python train.py --n_layer=15 --d_model=256 --n_head=8 --n_kv_head=8 --head_dim=32 --d_mlp=512 --vocab_size=32725 --activation="swiglu" --norm="rmsnorm" --norm_place="pre" --norm_eps=1e-06 --positions="rope" --rope_base=500000.0 --rope_fraction=1.0 --qk_norm=false --attn_scale=0.177 --bias="none" --tie_embeddings=false --parallel_block=false --init="normal" --init_std_qkv=0.0494 --init_std_o=0.00902 --init_std_up=0.0494 --init_std_down=0.00638 --optimizer="adamw" --lr=0.00163 --beta1=0.9 --beta2=0.99 --weight_decay=0.048 --lr_head=0.00671 --grad_clip=0.5 --warmup_steps=504 --schedule="wsd" --decay_fraction=0.822 --decay_shape="linear" --final_lr_fraction=0.1 --batch_tokens=65536 --seq_len=256 --doc_mask=false --train_tokens=574600000 --steps=8768 --dataset="wikipedia_en"
Each number is 500 + 25 x the weight over its row's rms, rounded and kept within 0 to 999. Layers, rows and columns count from 0. Numbers have three digits each. The size before them is the row's rms in percent of the matrix's.

# layer 5 attention query, 256x256, rms 0.099, rows 0-63, columns 64-127
086:535508436511478495541489546497557474475493484515495454551490520517494473478488465464539479502504529500507457503541470529493482495480503528552505525520514492508540500517521465496505532476467513
081:477497561487483535519515507507521474482491495477538500542473489465532486496525457489502541470501500529493515490544525516471506492444440492510506488505519522531517504499521488546480540449485497
092:520497517489466498492503443456485512515473476491517537491544483532511492484470545472488546490489489477471561521481489461506489497505452446479483494509500537489491526507492539520491465480491565
088:493467446501470497541543523486508456529537501487541489518487490475465519460491470538490443468550512494517434518542496549497514511459513504529486500514451483509508453462514506479489509513489519
102:512509502466471494478519477458481520513493465495493531512486473487509517501475519532475518552535478498502462502555469518525482507535471476492496491517471496549503463488489513541489436522503540
084:473514491510524511479506531483490471536534479510533548556496528478510552468521484456458473493520482501523430485496495506501492502501501495514496492466463464472516471525541507491484469513485476
085:456483526538551520506464493486471471494495514507461447505495508512488471537526543478509528502490479527509536520472471500507543526523525519483545507498513528504489511514513483477516482495482497
113:479512473455479482482519468484503541515483478475503524534501509464482486485500510512487510515515517482475510498553511508511497492513499471521485497530497500513459457478468520504481485491485516
116:459515447509498491492521477464472566520470457499504532536496483477518488462528492520520520543501477479503513486556515497478491516496499500509513500504496520541510506486511506500486460471449485
103:484495464483529462494520510460517496510507482512542562508519515493513502502495525552472478478523492542490471518537464508524488452479502510514474487504477484462493477533484485534476516524549509
150:519495480440454502464505505498515528502516474506524528487500507472521524497482526529475487533509494452493502492538491514542474451503469493499460503539454515547506449471469493568506490534525516
119:520494532558526512532492508488494451483503501533473474482524516511491516497496479481509505452485512508503468508478505505505509513489518539451526482477504487463533536526529483452522514487537502
103:473486503465479487534536485476527481511470457533513520480511535481484504535458529519501507510522499530439497526473508565521532525486507473502471488471535462480495520503512469501474506503522469
102:508494516498479512544478471506509480545515544439512494548501513484515497516500474486464523503504530467510522496504528527497503466484471502524517496501489484476440492469537510481470524468526498
108:493468533496511475508491508506522524477494475537511487486511511501516528517488516532516493478545510519493469534508505485531497495459507468503486526491494513475505497550474477514501518511527475
100:503517499496483503472506519527525483499470520536502500473460499527451468481500525475502483508487523488482498476486515500504546490510480497503485467470493455513495513467535501480505515474515516
099:532508505508521511537528496442484460486533476488518509488505536480488511525448497521482460523512475525473495538481465532514474488445524528523506489486487498481557480526500486517553483507465522
102:539545528485488509491519510461543482490454493523534490475453517557494482477512533505496540543491524503459530454479510482517507511524494491477464475477507459490502494453509473490487514487531467
095:517476522497486493518531469503508526545507483509502539507514516482521472493528508477479496483471438517517539506532500526535493490486539530471490475492500452485512496536519526510446475504479460
100:548540528474537540472468475505492448468478524496489566535515490526500506466485538477499543489468462501506507481482483491498480534525499517481485464494511463454573502503497509447497494479506525
098:530489499504523498465529452454509505491505452592516516490517465486493505501471512558513461487491464522486505531476497493542507517478496459528480480505505475477518489527505518505498493532490508
096:523525522484502488512463527505498519462514463529488497484517514482519507512509479497488463496507472494485467500460508460538494509496484525524482517502468489433518467508516485522513507533490479
100:500512540504514490524510543519537504539475530466474454470493520500495479499493505481494479492505506473490488531488529461493497527563497501497499502424503526519516524478480504464501550487460503
105:533525489473501495462529482507514470517485511532471503485472533543481489501475544488514517538424447470481512461545500493514528483489501464510507482468508451508539549486516533470497497505494479
092:511551519495521516464506494486490502511521493470514500516468453496471488512536490514517479516460502488516506474517490466461461492525517481529497513538487536512462509474529472512473490507464496
102:530490531466502520497447498524466454483446484498484543507516496513509492473470535448457529470503472503518548502447499479524531526523483508446462475465518474463522512499524515485513481488522527
093:487518517492517533487507449479526507526467515548505538510458514498504492488492476505514478505476458551501536510499491517497519508472497483513516525549497498517480455474502527502476470451499514
098:455512539523509470509467520535519505494493508450507511488501533498503453522533529459471461492518474512515500514481532478488499529528493514469466522488493500470467519497508498494468503511470525
096:493484487485484513462490477518486522501494527496515530520492445510491491488541462530525549528515503511567535490522494504478477501469514470491546533541501509519443487502488498480506480492528479
096:458502518502544487476462480500489489515471515472473495504511482474516486482532479469510526482521522502519496504537501541475508519515463491496538511516477509511432515496496500526482497450491464
094:458439502499520488504478520479504562519528501512466439535523493475493547510488503469540490471526477498557479494521485493482485468497504485503492500485465557482509507512525508500496542518472512
104:490533497531500506477501508499510516507479536493509490523502527499523541500559500486511458492524492470488507518508487490489457502505501497528504541505512550506503490542486510546498534493495530
102:487526464474523531464460489492515485512456503518494539490490515499513509506463476519523487492500466495525513524504450513504531485513477480537474477492483478482507454490519491528537476515485473
087:495468503499512510495541495526494488463486486467539493517547520486494519498513514452504513499482515493472442499488510515474549471455551516481491494525514518495546531521536502507516509529519418
090:522503497506499449525513506489501526492507501454491514502526479514515497471449489518487491473543483519498517481491511506473472511493496542463502477511488520512474482503522480502482493470468541
092:509489476479502490484526542482472505517479485503489536543511525494528526479491504499482507506517479495531502492531529495530506522521481466486505497520448473460484453485463423532471460464484541
098:535447503503511477476495472476488543496517496503490546521536519457537506514472515508472521520552458488513538498517494493495506489462506527477513477534519519544442480502480483585499490529467474
087:477489536514462477509484534474489488511484438494551548449509498523516523509514507461490479468519535521495498495456522513465486511482496491489463515531504520487512515513523503455533510468551494
091:526498503486512445447524463480490525488497522488502538538535474483529509495520513489464485512538486476542527510548506460521516481471523547473470503543532512521452481485493461550473480538469498
096:518481493483518497474549516458491543468521497441515515550531504490522508494502504488481520495564500473535503490560526482522508482493472534481514496531518524512451444515464477543485486522484511
072:531496486478513486472494481517515508445505493491481498559548493474513470480511534499500515511508504474538499511531470454523509475477526527486475482529513561524503471483454459557506522515502474
102:565508461476533491445548534482499525468491503489497510523496473514517514489507503504497503510534482437517510499538492514520485480504487487508510449533518535493466462503475483561508482522469521
101:475509507521465446536461485513497516493486512511496506441481501491493542518462523514507492500471506530475510538447492486495490479477537485519476504449478496480510542477501540479536559480510469
140:531497473461506486444535525468502519466505511483498525544507481475527524481510529508489517523543485441517512503523490500521489477493482497506490484553495532519469450489471497579487498528479514
124:492467517520498525522475495488488465488501484514541510473476462514483513474501491523492513459497496466484512497486478537503498524560508482501520472495470447484541492484555566448493555463514532
091:512524508466525563492519540477499517490505512501506487502485428524515519473484455474511496494490469451533499497469474513523509494537499503526509488496469501486558477509527482485509519503477537
111:552474495472480490512486540557515515501484460480467494495480520473457486514492499532537497528474530526458479516470511499533519509525486439476464498492526561504500521480483528525483540520523514
102:493505473466497538516509506531486475467506481507522508514467509472493515465472507535483517474512483482498517508482451502501511507522517440500471435532471499484524462527505561518482539511492566
120:489527508507511546502466505490486435489470498491474530473510530524488481473542465465465444502481471487457499487531519520518473516497449520473507486548490555509505510472521498478495523489482487
103:493488472529476457462505494441515459504478471482471494548515546489525501498501522504507509470516493553518502516498485512473455492482529530562512518534511525544444519493486494530512471529485494
117:497513505504496509489527520510512502535494466533475492495505564491490497486466508480506546512486467519499507483479573454488513508512547477516475481525541483511484518481494479490489521500527448
115:525494505529512547472477491486502466499496478443517495530477500490519517474553496524507513514530556484492512500518514496472460539548530514491512518499527484500481482523479508492532489494540482
110:493510529485495509486490496510514482474498500486529498527456481502507484467513514491473522462502505445509532502487501509495484493558499491506480459493476486473518468500515531486458492498530517
104:465535482530498518508504517504493513463492552478534507468505453511520505528537529454503476523483515498503479474494498479515500484431435545515521518488501511504492535518508546505496486466466549
112:484486531480502534519484499465475550439534528537539544492481437507477509503488514476471495487514495510510519440502491453507501507527512498477466465489513501481529489515523493454482538497517537
120:475510478505516453502518519522504536530528494506481477493514544490524518531509522506531461540462503513487492501514529512486499482494490466459513514508522540537464507515463484528511480525499438
099:508525477516509463486499467504505502523478509508481519504476515505474479510463469496512508553484547490495500499503526483488502476469522492478514483476513544542491482493504446542504441525486477
114:499538491496524531480477482481507486490524484523494491503517446518483521474499457517493469473554455487518479503508490472508460504509514500562486469501491462510536439504522498490504528491528545
114:471526476512490497527487530557532471509472483457489462474518489479474483495508485508484492492493458530494474493506520512518516465464478512496489488497484487499504515471470456508508501518464496
115:464483507474456471489469529500522519509504539530482510498492517498490495535486505514520487531476517538507508486513483504500516479475549475494521514490503519508502490484462492557549512553437487
102:505499520505524508503549564472498531513553473504480528555501515482499520511490513504484501481511477517504518535512499459497410544574540478512472500498501547490488514442463475507463481497491522
104:477493456498472501524517492491473504490502506483483536513536496485506530497510470548564498499515490496503507514502475511519495463467511454530502488506463478536484514477507521513524541471481485
113:497502500496524475485515439546491507501471524513479463507548529490503489523494509505482468488476499526503461559501496485546513490409536507531490480477481497465528533502512555469499488478486531
108:510478485488487471483478506553517520508520468491504507472466488508477481528500538498524518522503522476504489480487471517479538516504489492454499551518500578496488469508456477547486448496514522
# layer 5 attention key, 256x256, rms 0.0975, rows 0-63, columns 64-127
079:490498548485543479503537476466509534526476530503520485452456479495487510515507550523512468482549523497503532482504510519524486506459514508479501506507490505520460485484466508503492456542512490
088:542528507553510521500522487485533501518449475509494516513512463490495519433507521476465532524528489461487478518518480473526519543516530476473529505508503478500472501470492503495554485497500464
089:471527524485494504518493491505522486479492503524492496504497459470494485466510469482499489489520549518527482504474499502504542508495552481523442495442515459527503500501517476507455501522544518
093:462487501493508529473510512509520494507483510535511507519515475535504497467500560459477526527476478469526535525505522500504491447478482483499495493499492490532468483499480532510456507490495451
105:478454448445501504466502508527524493520487513491496439524486502494515470515508543503498525487516530468519535509504527506534515450523501466517464487476460478534541503507452495520480530510523514
079:512493505481455478519475496488502520517553487524475520512488553553508491498504514484507515522513537490522504507450490477489481534527467471540500523520498506494474458518467487488490527527544529
094:511499489475503507541524519496441465517499486507504515550535480462514503484511462461499486544485462537531475519492519508493477519545504506510507520503492501540530520492521475524493450484472460
107:515448491458480505475536503476533497535500533514504453493493473525524451514498543483486495474553504471540525498486512500503525457509489456497464503490481501507518453510498512514494485507569533
127:452496561503502461484476478496532501533496517479526437497471481522513478522523518480513481469535514492532524508457517511475474467516487480513508489514526502496458484536484509497483516491547513
093:533480494482477496471529488535530476477494520512444491490538484487452462476487478503538526525486502489499495498480500489537521484508548450509487484487539463470517511484513540470492487487443501
083:514518459494486485447509497517542487473523520516487489477460482475537483538510524487524525482513518487509526503447482458469498500514508487493457515550512516481463480502492537498504480455521580
167:484518502538535492565523486495465490491513497529502528525546512529482519491505457497531511534442472538480478480494501498500501558503532562537565538488504476491506554494542480460512503495454471
106:537538500510513504490508520474513516456490513512525472515469459498487516479507517544440525505492505507454507468482486495453502483549500458485501493510473516557516490482524558500513503482514495
100:503533523557510410491473497500540563534522524514491507497509480533499495479535507518521525490469500492491521512527480478555501450473492524475522512468490513526550506489482484424480470504488520
104:514446479453520499515487506490477536498470491493533522467488499496463538435505510497465490490531481502454498467545511529519511496487533480491500491474485505505545503523452507503558503524489498
101:502551546515481500442468512491539489474514503494490485508445495501540471533502547504466520481487518477507536500478499445469491475504462508503499476514513531490454480455532496525469491512514517
101:488466491517537517501526496492480521504467516515512499515486537482470488496478505467477525505512511526514517475520536510518505475492550476502516461549511486546531491532520518514519505486520471
102:465530512476480512471465489517526511460532492507519517496489485480528471467515520515501506504500503464479507500490532455481493475500478519496495496502491525491506486467516500526509498532489500
095:516496512519483520461509467519488487520497497513511548512519487524478527506489500466519550491521486480519488535435514502524527513498527499536502470523532453505462490524516507470504506495523545
103:510508446506496504501497461516485504523494469503488569549527489492503504502498477525494487530479493492522509534462523520517514520519508460496482481517493505530446461480540497514504485498496517
099:521511494482520514498464504519482478458494508512497485497499490525461495515555552472476536516505516527523544491466522487460497492508513496491492505519527483467499494503501487530552531457505489
097:502522444480492532503470518559466520440483490512486537527509427491502507513510519515493457510483482488462496507525497519436527500526496475500493535526499536490480472503495529496537523471483516
098:500484545519516550486467463524483528501487484492498478523464455447535514453520513476502515467460519475505483507527499464442511548465463469468509453496510508489469524519511471515465496506466512
105:554536539548513486504463482468504526512448515534478481485511525472515507543487497459494526497516559525534521534494525473476495509535473511532481459532533455507461481503553489535509485513500494
091:489506495518485534546469498493511532503536549539487496519551535486518489482485507467515491505502496501471478540503502479489484506522432507521505508501524466501498487495449479492455476493514515
096:505555469541488486483479453507498460508512460521494520530457515471546486515537522527482494473468503503485517518444536518465478496522481489463470516493479548524489456478530486519507464495499519
093:542477518540473496441494494512529486497534525445550477537517491526527478513525472458495488500504528511540505502443509503522536444474488533539524527449521513478462464486530504530502524515515522
098:462514485523506527475475523533510487481491465452473503531505446469564493533487502507500521463481496504499466530540464471472484513534514506482470516494508506476494472504482483524510497488463532
096:548490525524518480510506548497502474498546511472506483489533538539514484511546476451522478490510514504480469540506517458496499474481466512530458499446522510481490563497488518460498502522502503
095:508493446540479492494529534493484485565562520498512515506534510523500505478532503507555494489504522493489526504502447489532497495514491479535503506475528490494490495489486545485481492491537517
093:513463534472545544517539508539493499559507519517528486480499510504500505470505514468534502497465479491478484521559524526514488549492486485523488495478492431503518525499466508530477462496455463
102:494506505505556514475498507517491533540479503463490494511524496494480515507485478464564492480491502534548521478551501530544516502467490505467505454521552482512500506563535520500529465469500494
092:512488466482474465500533505455480543503472516471473508494491518506480484504543516483497521528496522472549474516512531506510505509495526490433450532471502516529522455531463484514513487518494509
095:502510505494517528467482506486477464522489507522501480468516497494515493512453492503513514479516515454502510533498452470491492506521488512532483501532450478482486451510478510518500505472521546
082:495502500464474473485490506497502552531505509523485491534463507464458512490533538521504524533470495499468514509521558496483523488483519485442479494465537517494492528513474524476487498528481516
097:550484470459476477487528548463518532498478512497483462540475507501490494493566522534487539545479503482520518537514510518521549492524535469458457512468500532562502503506468501516501510531485516
098:521488471439502501460513526499539531498500519515520485554472485500483494500504548526511533532489505490509527523522516524534544488501509471442502475504493525532514502520469484516474513515468520
088:510518502530504489543519512534501493497539461513488472477471506496514493501498464488487502468512513496480455488473493490476487517568501497474490506497486497496471513484520535492487528475492515
117:560492422468489476490511531489522552524484518490498486555496494499480496483524546545490516534474524514533526519530496512523538480500533475454440503488495515559516492511468482500492503508464509
071:531468501480508500457530508545495587530493497525539469545484525516506504489522511459541461514467433480488538524539495481518494509500514480509500525498491501558503528517462512470515521528509507
112:508462448443452481443504539502519528521469507493501502533483491502483499456514543518503506522479517488532497498514504515527502462475501445456402515463501519512509474493482492507492490509478508
070:480474494514520488493512458490494536509493473478506492508514474506553541489499506510513483502483524526552566543538516505495543479489514525479522481534499483538455491558479484491505459478500490
099:516469477455485512491525528479529541526475516484492482514503503494462484468519559534475556529527511484516512510520525491530546498496511430451432475474520470507517486454456515525455512493490502
125:523504449453472477435489531529540531495481498463512511535458502492499509466501528516512486529493500477544525492523506488508503458495487506473420528516515503523492444508481472530517487497511536
108:473520493486519534499518495467466535499488513492484523541555514498514487531539502516479451512474520551489514488488528524488497509461502515486547511479519532540448515551522492521468454489498487
113:484533452507484520479466512506509500516509492466503552498466492506512493485464486504510459489501514509492533458517507515507499469509464529505490543498500510526481473482512508478517523489462506
112:488475506504502526440515511475483501526475502503506490507482492481505502491513513513492490476499521465534519532517507488475487522518487511516455484541513487458491525484492487514484501506519477
097:508553485496474497500450499511531490476467497477531530512491484506542465513487501485535484501474492495512487466463490510473467483506435543516475530522474509501476474508559471499537478467524489
120:507490445541512463515521463510513502558494493475514517514557457479504474518488498515504496472465485490504478473535516506490514488512467530562546469506484498506497502485527524485531466554499508
105:523479497502502518496508477501477510428530497507471471496497535511470479511474459511500488529446513519492460529485521478514487458514525507494483498507555470509540528491474491496525526521526538
115:499505447531532472473503511509535501517505513457515501507479501513543527521497460500504513484519436455500464502476526469489480502529501516498493518523497490488466509470486496503493542509515514
114:506486482451474492478520503469464499510531440488495494522516449481478527493511477517500496482518475486474515523508463468501458496537523563449541505504507494520473493459480504522521521535502505
109:505532482526512487497434482524532503508482514511501526487514470495542489518476485498501478493478491493511489479477498487468505498500453543496472529491496496513496484482507474488528482497489507
107:490495501490490510484516502483461521466504503487495491513482532487516534506555506489539441511460479487506494476516466504513516463460520510502503499508517516517532468527477513469510487437466493
110:533546491489461510470470515524524543522517508495521510518464538514515502477505478463528494519475498492528509455518486519491517495524524484511483470470507494512497468518492448494497488442484505
115:518434521483507537505551522483472473487520465505495486515513509472482515502492536505494545466529518519487461523505495507527512508529487443457502460531488494496492532510493534508500502489540473
097:506467527457485508527528531493453517486514483514522472551522491488453498519525480510488531515541517529507490518522515472491513522487545460502530498521525483477529543526474506502466517531513436
109:495554461529478475527451506472514498474532504501474498469502509554487496513470505465525514500447479517524540454510485489463468481515521506481468523523494512493480460496518478494542509543475526
112:490490509501452522485490503443510478558466502491492525476514437489475460517509506516475524489508497470493469485464534559506501507514486506502510479524480511445501492475522517476488515558485454
115:498476555488470509518505504478438475499470488512520479504522510531464517532480536476461495519555537504511479494499486504511511510498503432458495502509506474503516481546526506508483507453521498
099:523468495504452504482486500501467485522475524505513441507475515513540478454489496499528505486537519516518478480481489524519520506494455500482469516475507466489526466520489555480494500530522510
104:436489468517530488519446535499524484479508486446502492493523462510512518480470503493529469479484502534517531507477500504472463496545495488482470536534489468532518490503507489495536512500499505
112:477471530498502530517499512499504497486487534494482527452521541501489460469521501473485513528495502521514513487487529485527535520472516469517429476441521498467550534489538476513438490507483473
106:531528528498483521506499497489465480462524492543514477536471487460493490531533500497487473529508561496515469533535467505519494485475487496496470468508479504492478464519524489539464448514484477
# layer 5 attention value, 256x256, rms 0.0865, rows 0-42, columns 64-127
098:470485502490510489499475469534506486472479539505522466474496545537571490536518508468472476498489514540517498523527542479476524473475504503478508512517516515477493519475486481507489540484450496
096:492539497499511526496474470502555511490538508529536536526502530481481480452505488513488471513518467487542529517484507546492528493478522522460482547463443518500496463498518469518474500516474490
091:478547457502496496564506472524462515480504486521472497488526557499502494495500489472484539519533519497524495504481522452431544535482492488461526546477435498505510469511490472465512487528518512
096:489518486496491464484485499477527493501528517520484490477517436501475508491490492492491464506461555484522536495517558503482529522484525501504522519509458506490478491515507492521515515501505534
105:521483516506518491494492459509511514493503495524462525582538511511475513505534468513495515505480488420520547466466530479520494502456488502487481544557529499518499508523499528521504504528480493
091:478482516477525499510529554481566501470515468556548453514500458465515489519484484487491490485514478524497461545467486502540501504487544516511511516496533503521495504537523467477492494498477556
094:504485500498512495474485508495535489473519507520428497532491478503494503521489504476507458515516494547466490491522520524460481503536483474482500497471519505542530527507509462499511484511528489
095:525496514526478478487456469483534464502531529486495481482534474505515480508496507496496513522532551522486494482511494508519572483456556493517502512476514470493492508479519530493494522535526506
088:524487510505521493493496557531461519494451463504516528466531493521474495472455480513471486525515449459494487570497501531483455517508513528482498441483484503500498503478510506501495511457455482
093:519512525463500510484500475495496522496507547471501496516515508484467491525496472436481476482514546499515529471497514513511509503532533541480499490495505491479503547536503499488495473471471480
102:496510512522553528501501476496503473501494533512506492534503484514474519453510470500468512504471540493477503470524508544514548526518519482467514519464465477482482507472485519511496509516464499
106:515446530497495476486494535498483474513495540498473475482505498489498495530471489485526500490548541540502485523527497500507518485519531489467498474511528465449524530528526511485485491492552497
094:506537492457517524499499515489465558535454524495493512517493493485521458519529478460514470520506496478562525492465478519502469498513486523543490489512525527536460524465516472500468518463521450
100:499505474530484493496497476529497495535498507516505459520473502509493480524491474531488507502498497482497507510456514492492492484517448490508502488496492499526457486459510442479465473504519499
098:501471498490529532510485509462467480532486505481497521474492465505517489473519512425468486434477517530483495443528468534461476512505481500519486500526470497504505517516521525510500473497470483
096:493538496487526476514500448464527519482470487506475544474526521472525507456447478502466500477483491487494499487513544482524498524458500504511518513498458455467502485526507521491547504478504508
103:466514494508512460523545434486510428511500513514476461528513490498517491536504491486509505505489504500483544530476537495494522493489560501503495492526487513518495500486511490492493497505505497
096:511470498503473441489503435522550485503543494492450489513531482522480512535499516522488503529521511469455527505479511505474518502549511470519510509531502520562511519468499438503506480517483456
097:517481467499516488532508558531514511485557563496479519525544499503506495499531499484510501501493523482460483433490462513473542469518487509505498501501536514497456504449539536500505529531481491
101:507480527503512504490508528489488510472513500463474510517519502495499502476540537514490445457500519510490470508516492482534509484498507520533505482459507454474517501491497504508510519486510481
094:478521490517530441459549520515496533514570471536494537497508502498516483544511462497505509465506506532520550496433512483528522500493501494475508497458500497518527488500503463514483517486506493
096:517523493505528477466503507534490518491520547499549506528479473532480475547483486502475490518494482502523459513506496456542505495499525498521502433477527516522495498496516475489477509459522516
106:495454506483472502487487535488484500526491511512501484494500461509528508459504465533514505523517470509508501515488470509546521524496540471450489458482541501525532509477537558471479476495459507
093:522493510501519494522510501483515519531478486454465500506559434492449521510504465456508506483533560490493501486507498550538548548484542490469486424525498454520511524515481498477473461493499504
095:524459464504500478492483474510511463508507509490473465502500444484486501492490532532464467506516546523481474450564509470474524537487518478486503438487476478491536511515509494486483491502503517
093:478516479500513475511509534513535494465520484527488477536523457522484522494501570455494515540485499491513469479475540510493542509475491523486496502492525480497506501511481485505499534468478527
091:503477526526507457468508498461478508483481463514489513499478476525473499460467518542522535535522500476513482488518458507509481524497509459445507463539555561478546518540439451526470519514471502
093:499483492482478493501515534470475515497527497489498509483493519499447496498487424444540504515533537525496508521512510518522492521472500507468512499519496516466507511504473471484505507477505496
093:470503496514494442516484510534521525532536466451507487487486501528532500510490477511544446459463500493489497526448490515521464480457435515555477508474516506541482490469505483491498479495503525
101:518485497499488484512485508478537507523537515496498516509507551480500474538526518549477508498491451483514495507513476470490518451526576507480493496512463489490503498511471518477469464526523502
095:493488475479494551513512493488470498498443472491501498509511520469462515467517527454464465517509529490509459500520549505497535491513484506497519476525493506522531485493452496542518478474477467
107:481488489462454480523509532473469490517468459521549501487528496491494527530451488490496505519502472537484501494490443522498480496472483497521507497559505477514482499488520544520448493515493451
108:467504503507496486476479468475434470512496483517486502505505523492506535513455465505523443456530471529523526494492480477484451500533474511544502506517472474508511468468504522517540491512553530
117:504525515475517533515476521494493515514508564487526514469515495496490495548498498508493506528544487478486488477520529531520545511474539490512497532491464487523526551534544503485468508475465471
122:507485514519496463502538480512468510495516474510455528526537559507448516511474557461537501474464472525497478474532517499474465496510493507506498469532552490509486516543453539492527457450514484
112:504479519482472526475471519466515514508507519542569495502456501512521522518499487527460504535492494472520503494481471472487491477514511525449486510474488508486534477538481453509490506512493534
110:517484497472516547528522507494478518504527515450557511512493497490468510513460501504523531469532520524482442460496433508496465503532475506528490510512482487519480519481491476507481502521527479
100:508517463503537490509511506496480497472500509477467506547544530495456464464472480522503504495440484531470511465530521517461469524557503488467507571495542525488520533492488489482483499497516504
096:485493490470546477502493504460482516511486490451489513517544514453492509529481523547481559518522469497489527523569535438447471526515509465510488541516496504504497514465492507498489493506554489
119:505511509516550479498501515463486508446536471535541496496499544482527477546507514510508472509458543482524465494505491546480487505471466482487500499521455520492490466511488517534513469447484461
086:501520462525506456507520562501488495542546474435445517543535530449483488536454455539518529494455467489435471466477521479521473518509479522493486503498500538543502509468502487498499510523525513
114:536491504488513521493510498493490464520471466518462508510522486492467500479475514538492528496502496536494523531513503475443448484588495492521508513530499497491486509492486506492534486527559492
114:512488540474485466496508459498498501448491460516453482485499506555510484480481502519484478447521492555481492509507504503530496500499496471548537464492525472493459505492465508515488532515472505
# layer 5 attention output (transposed), 256x256, rms 0.0794, rows 0-42, columns 64-127
097:475470506498479527536506517542485534518526506483489547523545481467497488472507490500496470494491541523474448484546467511538523478523523520516502537474475509457484502508470499480499489501530486
095:489466491522530468508514462539464510496474502487497492513528445487471486515493514499531520513467480528513516480511469458481488518469519494494460526505506538495490523511444508514488509474493494
092:461521512521528512490517503519518514507512540508485480542506466484473475516501471499545490504513498539524513499525496476493485492490507492486493537495513536539479521516544477544451506466503465
096:512479541535499531498535497521536492509501486514504479491510443497509488486513512491513449495516506485523478490495463551462472500497477499517544510476510526496479530472483496500490526446502502
105:500517513461492446530505527498489532516505501504475528511479470445538497484501484461508483524515497519502514512505486494542512459518529501487570460488529502520475531491513504543487501539436471
095:500522497522513487464514483480483523479533525505480511479483511519507548531476493497487475481480531477542493521462489437507443492467480495489494508529500504499528473522478524475537444530532510
093:468559489501507459465552505461524523494466514505515487473496501526505462508501470517511499518507500464524528503491488459541453467440490507502507535530490490541499483512470504541491474492491516
099:496526480529498509489516500499468493513519474511534516503509520480505469456468509497498490513486502512484503464492483441520511516520553506497442489467545511495506454508494456526536508522530457
089:518499524485531526495501500512495464493471510495505471526506415493489459509481578498515468498488517498508533485478528479479510491484454474525472534484500499527516460491490495475478534513457533
099:518511523513514502534533526462484500552467508514495541513493470472472513485435560488467515482515499506498470506511521509538514481509514507526504490454516472481497509476505514469545494518517484
100:513480517518477497497487504515496494509489497495480513527449445496499482480514567485504533563473483477516525504531482465482496520517515514509568487509522521495516514482555493466503467512492473
103:511503525522484489499484488466471496479490501531527529474498522515496513503495514494488498491474503502477516485468456496517492476527494506464443469476505475469486488489521460478548499527587533
092:502469473483487513564477463505513516515513478463547466460512514491497530475466517504478499500548474493476512478478466505497500488502502489494502476479469490485489482468475505503478533497521504
100:501459487486509509472508545500548518491513467499521458482542517511492491505473539499508492491577497565493483498510499495501542492454523474490502474476513513469510493514506481482480595524518501
099:519478528473496540530474512477503470503497496532502497484502521502483490513492494519518530526476524496466485494484517520499531511473536509521532454444517472493527500477480510464509494483565500
094:526487480499504543497522516499520526497502519483477470526493473508466465513500474486531515493547515505509518491491538493450504505519506498517574512485528524514466507514451499520447473489440500
100:533494492526541505499519486503537530495545501493484484515492516514517484472504450499516453514527495446532460504491504485519510496491507500490564495479550520463498500507486529515492537539531477
095:486522477520543481473487511519520536496478502531534500520494525515505491451490481523524483507503510483484456456505504484512509478487521496493503496482494515503491517509487504504478567526494530
099:508520496441456500532500525509500455552460522501539467508470531524515477446483552459487532497463495479483507513508483467518484530503503479484542494459478484505530514522481529490518493507479504
102:514480478470468514495472509506503502471502510463533497492473500533527526510488533517501563494452544481507500499519495466470451519553478553466517511541466535516456488482526487471471476500471529
095:506508531503468520488511484482541555507539482509501459503485511465521537462444529509479482483482472496450512527458462497505470494514466448464520484506501521518496502502527505520500511549513486
098:517505477533500520507484489489489508475556474467504507486487477491523495515490488468534480484538477485505500477457512446513501485498484547521453528565475511478517477502518465485517510503471493
104:485514516519504445519508464470458515475507534546514489492490480506481506501533511496545491515422540474481508507475491471500484489493501473484509497486481459475501486515510472485522510484525497
092:522539546520527511540509503504510480533553512523510517486471524469517505476488533516531503517513475455507522486449547470425490466533492550514537472489550502485499508450511496471483494482532484
097:492508520558530504463499475519530513464520482549493504480507521502533470522550450465522502504460525471546510518455500452485490493520514515575517504525499521493522463489509498470512503522555521
095:520510474477503490470477505508515466541477495422517498486464502495554491471506514489528516547496515462495542495498500449516492498518462516471462528529503532523493455466497505509486478538524497
096:533483523505497447468446471492482477459462460526502539495491493496528533523548495478506500533463469461489503467499475505519503485544492513480522495515520480501519522479509499498528471522572514
095:478561522509536506509483486511502459550505500532457537487511469491476494510492528522469493495518474527498547508495465519574539476520489518475466481459546460488535535482501520489518487505552481
093:498506495457467532502489526478540520506515475530502464491531571473516499492505494541461494486570497487529462531520510498553497467478512484468503480473473513504499445516494536506483547541469495
102:479510494519531539489506471530510534476505493525513520502496499515495479487473494495508492439479470530514479508463527455498478511500503448528453502510480534506512520481488516502528517489472497
099:540507497515491472475435503511484480520511512446520519494490511504524483509492490507481543524463524460497512482502487499497508499543470538466465518510466517499489515489530493449504491481550514
110:485486513452504529533517503528485494504512528534492520501533505495470466483522485525496516485530488535494542523483529528482529489488538450477479492488512478464509527496522533491484515512483499
110:447497473461473481518515502486449526517510503524487521527517481512474492520489480511502510497475464529496498520514495468521458484496478503480446475484490468485477538492504501482509501501500432
117:514523491487532512539484525487487497514539527473534506505512507497493497522533500496553494536511497499481517474513517523501512516461522475539520504531480509543452504533508499505545513481500500
120:523509468488499505466541498524460469484492530533482538491540521515500509511485486498477543472447471536496490510518534479479505467526496515473486481522505514478496551517505494524507474481540458
114:496506523491483536490476532448507523523472499514524496509474480499501536491520514492483481532486518455476512496478485452552519506469534505496491509504476475542527441512496490518499533535465530
114:528511480455509510506523502490477513516491475497492539517483453512518486475503547498506568484465491535424496493520495496533512552497514487510485518481525470521508533516507504506513490536479507
101:544491489525517506497538502535470488480505468471490494486533512523512471516419488512483537466475474515500531512524493519485462521539465509480544533486537530492478551529472510520525483505528516
102:485518467464487502514525523506463489529499488472505501525533545482530492470488495518504495478539460556465500515519486490500483500499501484498458553514514511501478530508464503595520536556512546
119:496490485477485476505467549487481538497571506545499501524535565486538491527530502476503485544505513538513479491507476507470543479508528453502458480505468522527495478479449502537550513454478457
093:515524497494492498505520484523516501507494508479466484524538529495516482493473478527510543490528462553464469519510514488518493506517477510487499536463538501469534503483439492543490526556454557
114:517521465494521499482525503543457476516472471472502532482505490484507497479458477539473527477471505548474508561503503504497462490519483573499479556525485505470457577531481500516505493515551522
115:494486513537536485476506466479474487451503500518496528468493474529498481486471499495511511451507508485538507471477496507476483502531525488486491427512517498449509492511522496452448468464516494